Each number is 200 + 40 x the weight over its row's rms, rounded and kept within 0 to 999. Layers, rows and columns count from 0. The size before them is the row's rms in percent of the matrix's.

# layer 2 MLP gate, 512x128, rms 0.102, rows 325-361, columns 0-63
108,246,207,302,171,212,250,244,197,140,244,169,212,158,183,240,201,213,218,152,168,197,207,213,266,214,291,145,209,213,234,201,206,240,209,222,170,210,257,181,182,192,174,189,188,221,213,244,156,194,249,222,234,160,146,89,196,163,177,130,114,222,176,168,210
089,283,198,247,228,236,174,189,217,242,228,168,220,166,168,151,270,215,259,220,148,183,287,178,164,109,194,153,132,202,175,180,188,188,180,184,162,236,253,177,220,204,152,159,197,171,245,222,173,228,177,239,173,180,225,182,253,277,253,160,175,162,210,142,191
106,55,242,217,292,223,191,208,205,213,245,144,193,219,245,168,197,213,212,205,220,258,107,219,200,233,201,232,199,159,246,119,239,156,220,242,278,291,185,240,191,200,304,168,186,213,214,251,157,204,209,238,294,178,250,174,183,154,161,208,137,153,251,204,206
087,227,220,247,274,150,245,210,240,144,92,170,219,177,196,190,247,162,164,184,184,213,153,259,221,180,176,266,191,173,178,159,205,196,235,271,201,250,116,229,128,247,170,203,178,239,248,165,231,231,171,146,193,192,188,110,155,179,145,217,171,203,192,231,230
097,281,186,187,207,181,222,166,133,216,97,164,146,254,193,172,172,152,170,280,164,220,188,179,201,195,205,209,225,180,158,218,221,218,206,184,193,255,190,200,182,208,234,133,234,142,196,233,175,188,241,259,157,154,170,195,262,184,191,194,198,228,195,231,104
103,198,211,229,225,211,188,141,195,279,214,190,234,180,215,219,184,163,232,264,262,228,133,233,207,207,167,171,192,93,230,138,223,195,184,220,213,220,245,213,175,258,177,233,243,217,180,202,187,258,211,234,176,200,264,161,215,152,164,182,194,179,158,202,199
095,170,177,222,226,239,224,258,117,249,159,206,176,188,266,243,191,196,167,188,268,211,204,222,212,114,298,202,155,165,239,162,258,222,218,252,153,240,246,179,272,80,208,165,204,161,161,228,196,163,199,153,167,180,201,162,264,206,165,169,174,186,164,149,276
091,264,138,267,226,249,264,232,238,218,272,103,240,152,161,158,231,261,227,233,179,183,148,153,130,247,266,162,201,193,176,258,222,214,169,141,211,154,198,186,264,209,234,200,201,134,278,203,209,181,188,158,204,148,124,188,197,257,229,214,135,244,220,211,226
109,174,138,239,217,154,213,149,230,189,130,180,200,166,85,207,231,175,118,229,207,263,173,169,251,181,136,241,253,175,192,210,185,125,164,232,220,221,265,165,177,293,295,167,196,157,297,191,183,182,211,204,210,142,161,130,147,216,188,206,123,199,241,116,173
106,177,196,196,194,190,217,125,182,241,263,164,220,194,169,151,178,130,196,170,177,221,223,160,106,166,198,162,222,197,143,144,106,184,200,200,195,144,223,225,247,152,226,182,229,185,114,303,138,266,205,122,231,191,204,200,202,169,190,168,169,187,256,228,138
115,239,227,234,163,256,266,216,142,234,196,277,168,251,156,179,163,185,161,207,131,187,257,223,183,187,207,191,278,217,169,225,136,257,206,207,158,182,243,238,216,191,171,187,247,205,179,233,210,194,195,179,226,280,195,231,241,225,205,169,178,162,219,137,160
103,170,173,196,248,195,232,146,257,253,178,246,243,162,180,243,280,244,160,203,164,179,237,178,177,117,172,212,194,190,217,225,127,206,125,242,200,98,228,162,253,213,161,168,205,217,209,247,135,169,144,145,163,186,191,236,188,238,173,145,95,206,124,251,187
106,178,161,214,203,186,143,167,200,194,71,214,176,219,212,134,194,168,244,262,204,156,267,166,201,137,236,233,125,170,198,163,152,174,242,174,207,261,164,197,201,145,223,161,161,212,203,258,223,221,181,203,176,180,183,206,245,210,173,193,195,181,174,228,273
091,174,136,203,232,187,184,224,198,201,208,163,163,181,229,201,202,230,136,186,243,190,307,182,121,206,193,228,229,209,120,164,227,158,210,257,280,242,159,199,197,181,198,205,216,178,154,233,153,127,181,141,188,199,246,147,252,224,223,205,182,186,254,234,231
104,183,211,176,300,185,172,221,221,179,198,154,172,189,209,201,221,138,174,177,151,111,134,181,216,162,141,138,197,179,142,157,198,177,208,174,177,118,195,224,207,221,232,236,179,296,215,190,200,212,216,169,134,237,157,213,224,177,163,172,231,168,141,224,218
102,186,244,160,236,229,250,229,182,247,240,179,239,225,220,160,158,264,190,199,126,254,183,221,92,230,216,161,126,204,237,214,178,98,122,191,179,250,188,221,194,193,201,233,98,222,195,204,186,273,201,147,178,194,190,218,180,280,215,123,146,206,152,234,222
098,219,258,164,242,240,123,262,235,119,164,193,201,109,227,191,125,171,180,197,228,245,181,225,190,162,258,189,117,167,197,247,129,152,247,152,188,248,229,233,168,183,160,145,207,268,182,230,118,208,203,232,285,298,215,165,178,195,213,212,213,140,187,200,244
102,314,183,271,215,110,187,183,176,150,138,241,236,184,205,209,284,178,188,226,205,164,276,246,263,196,127,228,247,154,213,207,188,282,190,249,230,234,133,63,222,213,136,209,182,243,190,194,187,179,169,208,204,214,198,183,162,233,157,208,178,219,193,234,169
107,153,182,134,175,169,260,170,178,236,196,191,145,191,256,207,241,155,250,220,210,165,222,218,193,203,244,155,213,159,211,172,332,241,175,173,126,187,171,146,140,211,125,173,205,186,207,117,178,210,202,169,132,247,133,229,277,208,237,140,119,148,215,192,205
091,204,221,194,233,176,252,152,240,227,206,289,216,176,184,193,227,163,189,170,261,160,236,222,234,195,245,155,192,161,197,132,261,216,82,195,195,178,120,233,176,162,160,167,268,292,218,172,240,149,190,191,149,213,261,296,211,254,233,196,158,133,281,193,197
086,236,154,167,235,197,255,125,194,201,208,187,221,195,281,230,199,213,128,245,161,103,237,176,136,200,265,204,174,200,275,236,173,181,159,230,239,200,203,205,279,258,287,215,190,170,204,249,196,252,247,228,175,113,171,233,244,278,183,160,252,216,249,207,177
104,211,158,178,218,150,215,175,232,227,141,185,242,183,242,229,221,185,133,96,193,131,187,177,250,237,175,219,228,140,164,234,141,244,157,233,219,163,194,190,218,232,231,155,105,185,193,218,199,205,205,178,181,172,243,256,258,234,223,182,172,175,204,195,211
092,171,227,259,244,170,187,263,199,247,243,211,266,222,187,190,126,142,228,159,214,232,175,212,207,163,172,159,229,195,222,123,157,172,206,171,184,147,160,149,248,165,144,178,228,232,233,218,228,257,180,172,172,196,203,224,198,133,285,153,221,194,163,117,138
102,125,248,196,219,203,200,257,217,194,141,188,275,201,178,193,180,268,199,234,210,191,184,185,200,160,149,254,200,240,228,204,200,199,130,255,180,218,156,189,218,204,180,128,230,223,245,226,200,246,176,233,226,225,183,248,263,159,178,136,221,212,163,165,222
087,189,200,177,235,217,233,196,179,183,184,219,146,231,172,219,213,148,174,115,149,199,162,144,177,210,145,240,176,177,204,178,186,199,144,210,178,230,239,198,242,142,203,231,176,179,58,195,190,276,207,185,216,190,202,256,295,210,213,161,173,256,153,189,200
103,218,341,249,290,205,236,216,272,192,232,182,142,187,194,229,203,199,151,205,251,222,211,194,156,156,186,226,192,139,168,198,233,226,186,238,240,164,192,187,142,174,172,211,216,149,211,261,185,204,166,208,202,214,157,158,168,232,196,202,212,216,153,214,108
100,106,175,130,262,209,193,209,210,129,153,138,222,192,199,152,154,228,158,161,226,265,176,215,229,214,187,189,246,264,296,170,151,81,86,225,214,201,176,195,171,214,181,167,204,151,277,229,237,159,166,223,203,209,222,223,228,302,253,152,203,272,194,149,192
099,184,184,185,199,179,196,175,149,171,200,240,268,204,199,167,189,205,146,207,196,213,180,202,239,237,218,139,172,167,206,209,174,178,142,224,149,250,196,168,272,210,214,249,140,268,203,251,188,229,225,168,87,221,182,272,180,163,239,219,181,187,157,122,185
111,159,189,156,152,127,195,219,152,194,114,165,195,161,175,205,189,176,183,193,225,223,238,264,142,206,209,169,197,224,163,149,219,252,150,65,176,156,219,184,229,178,173,161,203,248,238,154,140,227,202,207,143,250,197,193,192,178,195,216,251,255,172,264,154
099,231,252,203,226,183,171,160,222,207,260,156,244,256,221,257,210,243,201,196,170,159,161,196,178,247,84,186,185,198,217,247,187,196,221,231,213,188,232,198,173,174,226,175,128,139,197,132,187,157,212,245,190,231,194,244,234,156,193,241,228,235,215,238,213
105,126,192,208,222,206,169,142,170,214,152,234,141,215,138,231,224,172,176,172,222,263,211,238,196,198,272,284,181,166,158,229,203,213,230,198,212,163,265,179,93,198,152,250,234,215,183,165,236,225,160,241,227,167,156,241,218,179,235,206,227,263,184,192,244
100,169,224,186,219,195,241,192,134,152,176,152,195,197,257,166,240,240,152,189,155,176,188,183,225,204,239,192,240,212,219,160,213,238,153,226,163,169,216,240,200,257,239,103,208,158,250,248,190,152,196,203,143,106,150,195,242,155,184,220,151,147,250,243,152
112,170,167,261,224,174,306,146,161,214,153,194,214,261,203,169,189,237,211,180,160,217,218,207,223,216,186,230,219,110,191,205,203,252,177,136,188,247,190,177,264,142,162,202,197,215,240,162,194,186,244,164,158,186,231,183,201,171,220,269,209,218,220,188,150
103,235,189,229,218,187,239,187,116,269,198,144,207,222,145,201,205,148,197,145,224,271,185,221,197,277,177,197,263,220,227,152,214,263,196,175,155,164,279,188,183,142,184,308,289,158,259,263,225,180,176,192,271,184,209,207,248,261,200,201,214,207,207,164,220
105,190,209,154,199,163,218,187,184,109,164,205,211,106,297,209,256,193,129,186,222,196,212,187,211,214,218,187,234,234,179,152,207,230,141,236,223,140,159,197,270,198,263,133,183,261,257,169,231,224,225,237,172,228,223,219,187,192,166,258,206,182,122,201,140
099,220,230,231,184,167,222,162,156,160,127,227,239,203,157,234,240,280,149,222,182,190,254,163,231,152,208,184,173,230,181,254,234,196,121,213,211,157,115,170,195,242,219,151,164,286,162,178,202,189,178,139,152,189,90,212,180,216,232,201,231,172,164,176,251
108,177,249,201,227,232,182,202,236,200,142,241,110,156,178,259,222,177,191,247,162,232,134,160,230,275,251,189,206,222,188,201,162,107,220,237,203,172,179,173,206,168,237,242,195,173,195,202,136,191,237,195,260,221,219,202,228,179,248,251,170,165,220,231,223
# layer 2 MLP up, 512x128, rms 0.101, rows 325-360, columns 0-63
108,277,170,170,168,224,149,190,187,155,194,231,209,215,155,175,185,131,210,254,109,202,242,206,236,229,203,159,273,176,218,160,158,265,175,222,216,231,234,177,234,236,243,209,186,302,193,212,167,158,211,198,251,236,161,193,243,240,202,218,247,198,208,154,242
091,281,226,180,251,263,229,203,195,168,224,224,200,225,239,145,233,201,212,256,132,216,299,221,190,212,229,102,160,196,143,191,239,184,207,147,219,207,211,150,201,214,177,118,194,211,236,255,193,187,180,242,151,197,216,178,252,264,205,172,207,159,260,152,174
096,180,201,171,251,240,253,172,193,197,230,188,262,165,169,254,194,218,191,95,209,184,145,198,216,196,198,179,107,196,192,218,207,202,228,312,184,228,246,170,100,184,203,211,191,196,214,113,225,189,170,228,210,198,164,166,181,261,158,208,182,133,184,207,194
090,116,217,230,243,128,209,218,204,172,176,225,212,104,206,180,192,186,210,175,196,197,169,153,202,188,207,298,211,207,196,150,189,285,145,262,173,293,223,148,121,202,215,217,238,234,181,208,153,198,224,108,237,230,201,203,130,165,169,188,209,208,97,211,209
096,170,212,204,189,225,161,254,244,194,218,186,201,147,187,194,286,229,234,206,253,245,152,212,187,242,245,175,190,266,244,182,196,248,246,188,214,203,162,183,248,206,174,238,170,205,250,175,211,257,121,171,210,169,258,199,226,235,200,129,180,196,164,200,276
105,162,196,149,157,196,205,292,158,186,163,158,238,197,232,146,139,210,197,181,232,189,261,178,244,211,213,178,240,267,107,170,197,174,266,172,185,251,168,158,231,165,214,208,176,154,176,177,228,145,205,271,170,196,136,257,180,168,247,230,136,207,230,153,203
096,196,271,228,197,146,245,233,178,204,203,134,178,167,218,150,212,207,294,216,182,303,171,311,152,191,159,130,193,210,151,190,196,158,205,107,203,238,259,232,161,160,157,281,196,195,252,237,173,270,166,213,221,188,152,218,155,168,159,203,222,218,193,149,143
091,224,113,150,256,219,196,187,200,232,234,160,203,226,210,189,186,189,213,200,262,222,219,156,148,178,267,174,190,151,222,190,224,217,187,162,172,251,197,237,243,192,230,210,270,234,301,158,154,183,117,244,228,148,237,168,177,226,146,168,163,179,266,278,228
097,125,164,195,286,177,241,187,182,183,152,130,226,166,152,200,212,235,207,220,190,220,239,226,187,191,172,200,239,157,163,202,150,223,150,274,191,197,228,143,148,198,208,194,179,270,278,176,158,171,149,248,162,231,159,126,180,204,148,229,204,259,255,188,180
102,228,159,205,133,210,227,253,216,217,218,155,198,196,200,238,103,170,145,134,154,187,250,236,189,250,133,241,144,147,201,186,186,207,214,262,178,196,246,211,159,140,172,240,210,115,210,80,215,236,249,250,201,199,202,115,115,208,164,244,228,136,184,223,123
112,156,147,249,191,263,236,242,184,156,174,192,171,300,160,188,250,166,206,223,210,167,165,187,208,188,193,187,175,186,270,257,172,217,187,277,189,224,256,184,248,127,140,82,196,234,106,201,233,241,165,187,232,142,216,241,144,209,266,187,166,217,238,186,142
103,149,167,231,232,237,233,187,185,252,200,230,223,199,195,207,240,186,241,192,198,225,207,194,191,171,213,162,138,214,250,279,175,171,246,170,183,129,230,178,218,190,168,246,228,224,215,231,172,213,187,182,233,168,203,272,231,143,211,146,183,160,184,225,179
102,207,180,196,167,165,172,185,283,174,133,197,152,206,193,211,224,283,277,259,106,176,187,231,146,175,185,177,229,162,182,214,212,258,234,188,186,207,139,181,145,240,227,198,212,263,231,183,273,256,174,181,111,167,194,249,197,229,126,241,146,163,147,186,246
093,168,122,199,160,187,151,250,166,188,225,260,167,217,190,257,231,200,144,181,208,179,288,191,121,226,254,203,217,241,160,227,272,180,253,247,242,167,139,188,206,135,188,173,182,212,147,224,168,112,252,222,227,174,199,186,255,260,211,161,200,205,179,188,231
094,155,205,227,265,274,267,228,252,235,186,209,196,248,156,219,197,143,187,175,236,141,136,150,208,148,219,133,248,166,140,161,273,148,162,135,202,150,244,258,199,220,238,233,237,233,204,182,177,214,183,168,200,155,218,193,196,165,196,190,203,234,208,140,250
094,268,186,132,158,200,161,229,156,173,239,146,197,260,178,225,151,219,157,158,220,215,197,208,167,202,222,155,144,238,183,186,188,157,150,188,147,174,227,182,277,203,158,213,141,166,208,183,305,164,202,238,229,124,221,261,188,249,188,224,144,142,255,228,183
100,230,157,170,265,129,178,204,143,163,250,255,251,192,164,221,153,147,211,214,288,175,239,250,108,217,198,234,187,209,178,300,200,225,212,154,250,200,197,160,251,188,166,202,209,252,167,178,238,241,184,198,284,216,242,180,221,172,287,186,201,195,150,124,158
100,220,210,213,254,152,215,197,160,143,116,242,212,213,211,128,304,192,232,192,151,191,191,224,282,161,224,191,191,187,256,161,192,215,211,234,238,270,155,128,191,214,193,220,191,231,153,198,201,181,112,194,185,165,234,218,210,201,185,175,176,191,148,151,256
112,264,210,233,181,231,160,243,241,188,200,177,220,268,115,176,140,256,176,192,226,212,168,210,210,174,155,241,222,234,182,172,110,164,229,243,241,183,173,248,263,219,246,195,231,184,220,243,208,195,189,188,225,212,277,130,194,179,203,238,230,211,248,185,197
103,193,219,195,223,158,219,230,218,251,192,245,241,205,172,191,183,199,178,181,206,185,267,173,293,221,216,246,185,205,177,245,159,218,257,242,251,143,261,148,222,282,165,159,157,162,233,158,124,225,222,225,265,175,176,222,201,219,223,209,118,206,201,260,232
087,164,237,239,232,162,217,210,220,177,228,221,137,190,123,141,247,187,232,177,225,222,121,176,247,129,238,185,238,159,132,206,160,208,221,219,168,200,185,264,191,197,160,120,225,232,272,269,197,97,185,196,224,149,244,158,195,183,213,259,142,194,181,216,193
094,163,228,194,200,214,153,182,205,248,250,157,179,219,215,186,143,207,224,192,190,201,216,244,197,270,160,175,214,243,242,242,150,269,169,145,192,228,258,139,243,241,224,206,172,124,205,138,183,176,196,174,160,146,269,224,184,159,287,219,194,211,207,232,129
101,234,134,217,253,106,248,262,238,239,204,277,253,198,138,184,301,134,239,171,203,191,149,193,257,191,290,233,182,188,229,184,181,147,224,219,210,182,191,211,122,147,281,149,212,127,221,171,176,215,165,209,263,198,203,208,191,219,247,192,183,205,196,200,197
101,173,210,253,243,216,213,201,168,284,179,210,170,195,217,199,198,199,216,264,232,311,210,214,218,136,207,206,180,181,210,174,183,195,228,169,254,282,200,265,157,144,211,173,170,224,202,122,226,229,219,177,203,206,179,194,195,259,122,174,226,179,207,183,184
102,227,160,223,202,160,192,210,268,208,208,232,143,177,184,154,179,196,235,220,114,224,138,193,197,147,278,175,162,239,234,265,153,185,233,176,184,207,242,198,240,164,175,138,165,207,130,140,200,164,166,194,197,215,230,222,192,194,255,215,179,191,143,174,180
095,236,159,222,101,227,196,249,197,230,141,251,258,185,219,214,198,265,232,238,139,225,167,221,245,219,212,130,163,219,211,207,149,232,256,207,206,228,203,143,201,213,143,161,128,241,159,127,153,192,299,188,195,222,237,137,209,187,209,242,200,155,131,107,226
098,171,240,130,246,217,206,159,125,167,170,193,224,238,171,192,202,212,217,177,213,164,191,244,208,259,230,236,219,133,142,195,211,253,239,228,200,262,201,236,293,245,286,167,188,217,205,186,132,246,206,167,197,172,135,217,228,201,185,173,290,273,177,229,151
095,178,191,234,167,215,185,196,182,150,142,165,245,184,184,209,224,261,232,138,200,204,166,182,232,174,238,157,246,133,220,190,145,228,177,195,161,173,151,105,194,185,304,207,224,157,210,195,236,207,217,286,215,205,85,198,219,194,250,233,127,161,188,182,272
109,154,285,155,185,217,189,186,229,197,188,200,112,245,228,182,146,179,227,138,196,229,214,217,271,159,142,148,231,275,260,209,219,247,181,220,191,222,170,267,243,247,256,205,190,263,198,328,166,230,231,226,189,234,278,199,254,173,187,155,190,165,242,227,234
101,149,164,137,168,273,202,115,210,204,190,273,195,273,195,161,219,205,185,187,218,264,210,211,238,151,194,213,136,150,193,193,127,195,196,227,229,199,159,226,188,201,135,224,158,173,205,191,229,145,147,221,203,123,234,166,134,266,217,244,177,203,192,205,201
111,297,266,203,170,248,246,209,224,187,163,213,235,165,249,206,156,209,171,148,258,148,175,233,180,205,145,157,206,254,248,196,159,182,189,166,245,258,155,218,292,278,242,158,223,219,319,142,214,154,204,182,268,186,127,198,170,222,209,304,64,233,211,220,227
105,251,154,271,256,168,232,269,233,161,232,153,241,156,196,93,196,210,190,129,161,207,197,191,236,159,190,214,197,180,227,238,244,150,188,213,238,163,226,220,226,229,151,212,226,234,193,153,218,182,157,172,136,177,184,191,182,177,203,212,184,154,132,237,237
105,130,161,164,212,230,215,170,253,192,234,251,257,150,188,110,182,184,210,189,166,197,214,123,250,176,236,193,185,191,196,134,161,160,149,228,194,203,203,204,188,210,148,245,211,137,193,148,290,177,176,184,203,218,243,166,184,171,135,144,204,166,230,133,208
115,231,197,227,224,197,226,227,147,220,232,221,240,172,137,231,197,142,197,223,122,187,153,187,179,220,205,189,206,257,271,219,134,149,219,181,148,197,126,273,139,167,150,215,218,173,247,181,156,181,263,238,185,233,284,224,176,215,199,225,200,163,210,196,228
102,235,197,229,227,242,212,210,194,214,277,182,175,247,94,180,202,241,203,164,259,200,130,200,237,165,204,204,235,153,200,207,208,179,256,325,175,215,220,187,142,244,168,232,207,268,186,211,158,130,276,221,245,248,205,154,188,120,161,190,249,240,252,196,226
101,250,238,193,179,184,197,195,229,163,276,169,139,228,234,209,108,190,172,213,218,231,165,212,91,147,196,203,220,211,198,214,244,237,171,157,197,197,207,247,204,94,216,253,200,183,245,184,187,144,177,229,168,240,118,240,148,184,246,281,171,143,218,120,225
# layer 2 MLP down (transposed), 512x128, rms 0.175, rows 325-360, columns 0-63
107,186,139,247,234,242,185,222,233,225,182,189,167,177,170,190,131,189,238,278,189,215,170,238,211,142,222,148,195,192,261,171,237,238,175,232,208,199,230,147,209,161,196,204,262,204,181,204,129,185,245,159,291,172,159,171,270,162,166,150,181,205,185,137,235
093,214,226,291,213,193,204,221,188,143,252,184,300,182,229,179,215,147,164,252,179,182,228,153,249,191,197,112,271,223,222,264,235,253,158,242,214,240,162,238,157,206,196,156,184,179,150,155,140,266,195,217,130,121,205,177,160,322,229,212,215,158,243,130,194
102,166,179,135,211,173,240,219,172,215,198,158,188,190,176,271,135,236,194,152,207,193,143,236,166,142,154,204,206,155,177,235,181,178,275,241,256,205,226,199,224,276,147,237,201,106,227,143,228,181,211,176,190,241,216,254,172,233,189,199,248,175,194,116,149
091,196,178,152,236,172,202,248,164,202,165,149,196,151,203,191,150,172,251,149,184,186,203,213,155,198,226,261,220,139,116,235,161,193,197,212,251,199,214,201,179,243,155,215,220,194,224,158,185,117,255,151,166,237,216,183,151,152,170,221,255,191,136,165,209
093,210,239,163,244,197,199,183,127,165,170,191,160,169,176,142,128,252,224,249,149,143,209,190,193,159,181,221,153,142,161,123,218,165,214,174,216,206,174,188,174,225,227,207,237,203,207,179,205,175,235,277,189,231,179,254,271,302,321,197,182,165,206,258,181
101,144,214,133,177,234,167,251,182,208,220,228,223,232,184,218,161,219,125,179,201,212,173,179,182,211,201,148,158,247,156,160,246,167,211,248,208,252,277,192,213,189,223,178,215,150,189,148,143,201,213,270,216,252,177,167,233,140,230,209,189,179,231,211,128
095,182,228,224,173,260,224,219,199,193,152,250,188,203,245,186,168,188,214,175,239,123,183,166,201,171,181,161,162,284,162,125,167,112,200,171,290,224,168,227,205,176,199,180,226,228,202,207,184,190,258,196,179,230,162,150,208,133,189,185,158,226,197,172,116
096,235,167,137,179,218,229,271,175,145,190,179,281,140,140,206,220,162,182,194,196,246,223,222,167,255,203,193,147,187,182,172,280,167,156,138,230,281,134,240,276,220,144,181,212,183,199,144,191,147,119,215,220,128,207,156,162,206,152,233,103,149,216,237,230
102,146,126,154,249,201,204,166,173,286,214,171,237,203,220,156,180,174,191,143,207,256,187,248,245,196,141,155,209,222,204,284,156,202,119,174,196,238,207,194,170,223,137,245,254,185,276,174,191,204,201,253,217,192,258,162,164,217,188,287,174,165,177,152,180
098,190,226,220,197,200,191,188,194,227,219,170,187,180,202,304,194,210,150,210,166,161,192,215,241,251,194,246,223,192,208,214,237,213,221,225,173,169,177,260,89,189,175,178,191,201,251,152,265,151,230,294,194,189,204,149,271,261,250,247,213,194,197,222,198
113,233,212,205,139,163,213,214,154,234,195,167,187,283,151,178,221,212,232,221,151,174,213,189,191,175,159,203,169,186,140,265,167,236,171,203,164,194,250,179,165,180,189,159,198,234,161,172,246,253,211,133,209,306,237,224,219,250,186,252,121,222,268,144,163
105,157,129,285,214,277,231,184,142,164,212,182,189,223,115,193,193,180,253,201,179,225,269,207,219,216,198,215,179,279,240,198,158,217,244,174,189,132,225,220,202,254,149,238,239,209,201,195,241,211,199,207,206,204,226,312,248,168,184,193,200,200,128,214,221
103,172,203,228,127,209,152,211,248,167,240,177,218,209,171,200,146,155,201,251,251,143,231,253,166,188,163,219,153,218,168,232,217,183,260,194,186,168,141,171,140,172,265,164,196,148,168,176,217,207,214,187,95,188,233,236,186,176,194,219,162,215,210,142,159
097,191,254,224,116,172,187,212,153,212,237,168,260,246,233,116,214,215,230,178,209,211,143,192,250,179,193,206,253,218,205,250,204,145,239,229,268,184,249,161,180,232,266,136,160,225,191,215,300,164,171,237,137,76,215,197,211,168,197,228,191,180,172,248,195
092,183,150,219,208,165,252,129,179,173,203,221,193,229,271,184,232,196,160,191,204,177,223,264,241,189,241,218,226,211,231,147,234,239,167,153,236,225,201,180,210,229,203,231,192,231,134,226,152,237,193,257,205,240,222,242,187,244,214,213,319,225,65,215,189
096,186,119,283,207,253,142,235,181,163,257,233,230,213,233,208,233,173,184,136,150,289,152,219,248,122,165,169,197,233,241,277,182,228,164,182,200,191,185,229,168,129,269,253,227,183,203,159,193,229,175,230,114,209,220,208,105,131,195,207,174,214,186,232,215
103,167,243,170,174,139,201,248,249,146,146,284,307,130,186,156,202,182,157,228,233,186,222,237,147,217,203,163,169,218,263,256,231,181,245,177,214,266,175,233,114,241,123,228,159,232,194,184,207,245,229,203,197,225,188,270,208,248,193,187,179,205,213,189,176
104,227,149,193,239,200,190,112,233,149,250,189,181,160,249,190,229,170,166,161,183,214,154,288,267,169,169,172,170,227,316,220,232,192,182,233,211,211,189,218,201,161,224,245,261,249,205,161,153,173,154,176,208,220,189,189,148,274,193,177,193,198,167,209,232
105,208,163,232,212,199,122,190,186,199,164,160,230,187,179,138,194,231,208,190,170,175,199,216,302,206,177,141,148,145,187,106,156,154,263,236,196,257,250,260,237,172,235,176,213,210,244,224,230,245,195,222,185,248,276,197,197,160,178,207,202,200,253,149,188
100,239,227,160,209,195,185,159,170,162,212,149,168,191,193,207,216,183,146,190,170,215,159,196,109,187,205,175,235,160,232,132,246,132,57,190,204,155,232,298,172,108,164,208,303,205,161,215,242,145,191,178,118,186,233,202,201,225,237,206,246,205,218,195,190
084,213,135,172,182,176,196,205,122,246,203,136,205,170,143,191,213,215,210,263,266,200,179,194,215,223,227,177,195,161,155,192,141,191,150,230,205,145,233,254,234,148,181,161,236,137,181,255,228,189,155,144,193,160,222,246,208,113,154,168,134,199,199,167,97
101,172,237,167,211,213,206,233,185,232,136,214,226,218,230,202,188,233,217,180,186,210,145,212,161,269,106,210,198,212,239,217,197,233,194,176,190,197,126,131,131,266,207,96,176,166,278,188,250,233,193,128,91,163,267,205,242,239,156,151,214,166,174,200,188
098,206,162,247,248,171,183,196,168,224,212,236,255,235,167,178,236,152,237,136,197,199,177,170,192,189,184,151,252,201,220,167,202,206,192,204,269,146,183,272,179,178,196,245,87,228,225,205,168,143,200,177,213,137,150,184,181,276,182,233,220,169,161,236,173
101,228,234,272,138,208,199,254,206,302,178,203,190,174,178,207,219,204,229,152,189,277,188,128,205,178,193,286,174,220,198,172,244,226,272,145,198,215,163,235,176,98,214,205,93,231,221,172,141,239,196,150,150,186,280,205,183,263,228,163,168,205,213,137,203
104,185,156,262,209,116,183,201,255,175,181,255,136,168,184,192,187,192,229,209,195,224,187,150,238,244,260,179,227,281,248,248,176,205,289,213,201,230,183,220,265,312,202,191,192,199,151,156,231,194,203,218,208,249,191,208,237,194,229,173,243,201,168,100,138
096,264,207,293,157,214,229,187,186,257,193,185,210,246,245,133,127,210,185,148,189,230,164,199,166,104,222,189,178,166,177,224,236,231,232,138,182,187,210,272,251,191,243,223,261,220,182,210,192,210,239,225,199,219,212,194,294,169,204,206,259,196,156,161,110
101,215,146,184,191,289,253,187,242,164,259,198,223,219,182,220,205,233,193,197,186,250,175,273,207,272,189,203,208,223,216,138,276,231,191,201,249,219,167,239,207,266,175,173,173,231,228,237,176,205,182,200,217,221,139,179,211,218,222,230,200,118,234,150,230
091,165,138,225,162,238,191,177,263,243,189,193,278,188,185,216,217,171,197,184,221,174,212,208,199,226,228,159,146,199,239,229,176,212,150,191,191,170,225,193,213,166,259,252,178,167,142,152,258,225,209,277,268,189,210,200,156,237,221,247,206,154,185,253,237
098,157,177,175,152,168,223,157,271,182,116,199,146,215,177,206,163,199,185,181,216,235,153,178,221,227,193,157,187,259,164,177,155,162,152,174,164,156,195,150,286,175,181,144,163,256,251,282,190,194,193,148,289,220,183,193,147,82,215,186,201,205,185,232,168
096,240,220,236,191,104,206,258,233,234,178,148,175,189,189,265,285,218,232,212,184,176,193,210,181,199,195,124,224,263,226,175,242,187,190,242,167,240,169,195,157,93,176,192,271,279,199,271,203,286,211,174,207,237,173,227,194,133,229,182,186,219,197,247,175
123,174,236,221,234,146,168,188,175,184,205,186,118,226,193,222,219,215,224,242,190,228,183,168,175,172,177,192,227,186,116,120,239,169,201,254,193,155,202,93,118,127,188,249,212,225,65,233,205,213,158,260,152,181,257,172,223,200,232,129,257,148,210,166,166
101,242,167,250,194,213,92,250,158,214,207,212,170,140,159,146,243,178,203,176,224,239,224,137,227,168,227,176,240,219,202,254,171,173,146,134,184,251,189,221,192,143,201,177,181,178,165,228,173,175,178,205,205,211,159,210,189,192,255,153,255,195,183,300,200
108,160,196,135,185,136,149,136,234,121,139,200,193,190,210,163,219,148,239,143,178,268,247,143,210,231,149,169,114,234,203,184,173,168,195,223,211,267,148,218,177,201,133,207,121,224,182,156,202,193,184,123,129,234,143,178,150,198,204,185,221,197,174,244,254
108,232,184,231,256,191,219,161,119,259,142,213,248,172,137,235,172,199,144,170,171,153,193,286,199,268,211,201,197,253,257,229,166,237,241,246,178,137,177,263,176,142,208,195,238,191,177,219,223,128,232,295,246,161,212,259,236,181,239,243,244,208,225,234,260
108,207,132,217,189,207,233,186,155,259,179,187,159,227,171,192,176,188,210,147,242,219,181,154,270,178,245,203,219,152,181,97,192,146,248,212,114,190,198,91,201,245,270,256,195,203,231,161,205,241,177,208,246,235,203,129,193,222,223,230,239,155,247,209,238
103,204,223,247,190,186,266,217,157,250,120,215,191,201,155,246,177,227,200,276,220,210,298,188,193,211,233,139,178,239,154,247,201,233,150,246,257,176,158,84,246,239,211,181,168,191,170,217,246,191,162,173,207,187,157,266,166,226,231,151,180,201,230,146,147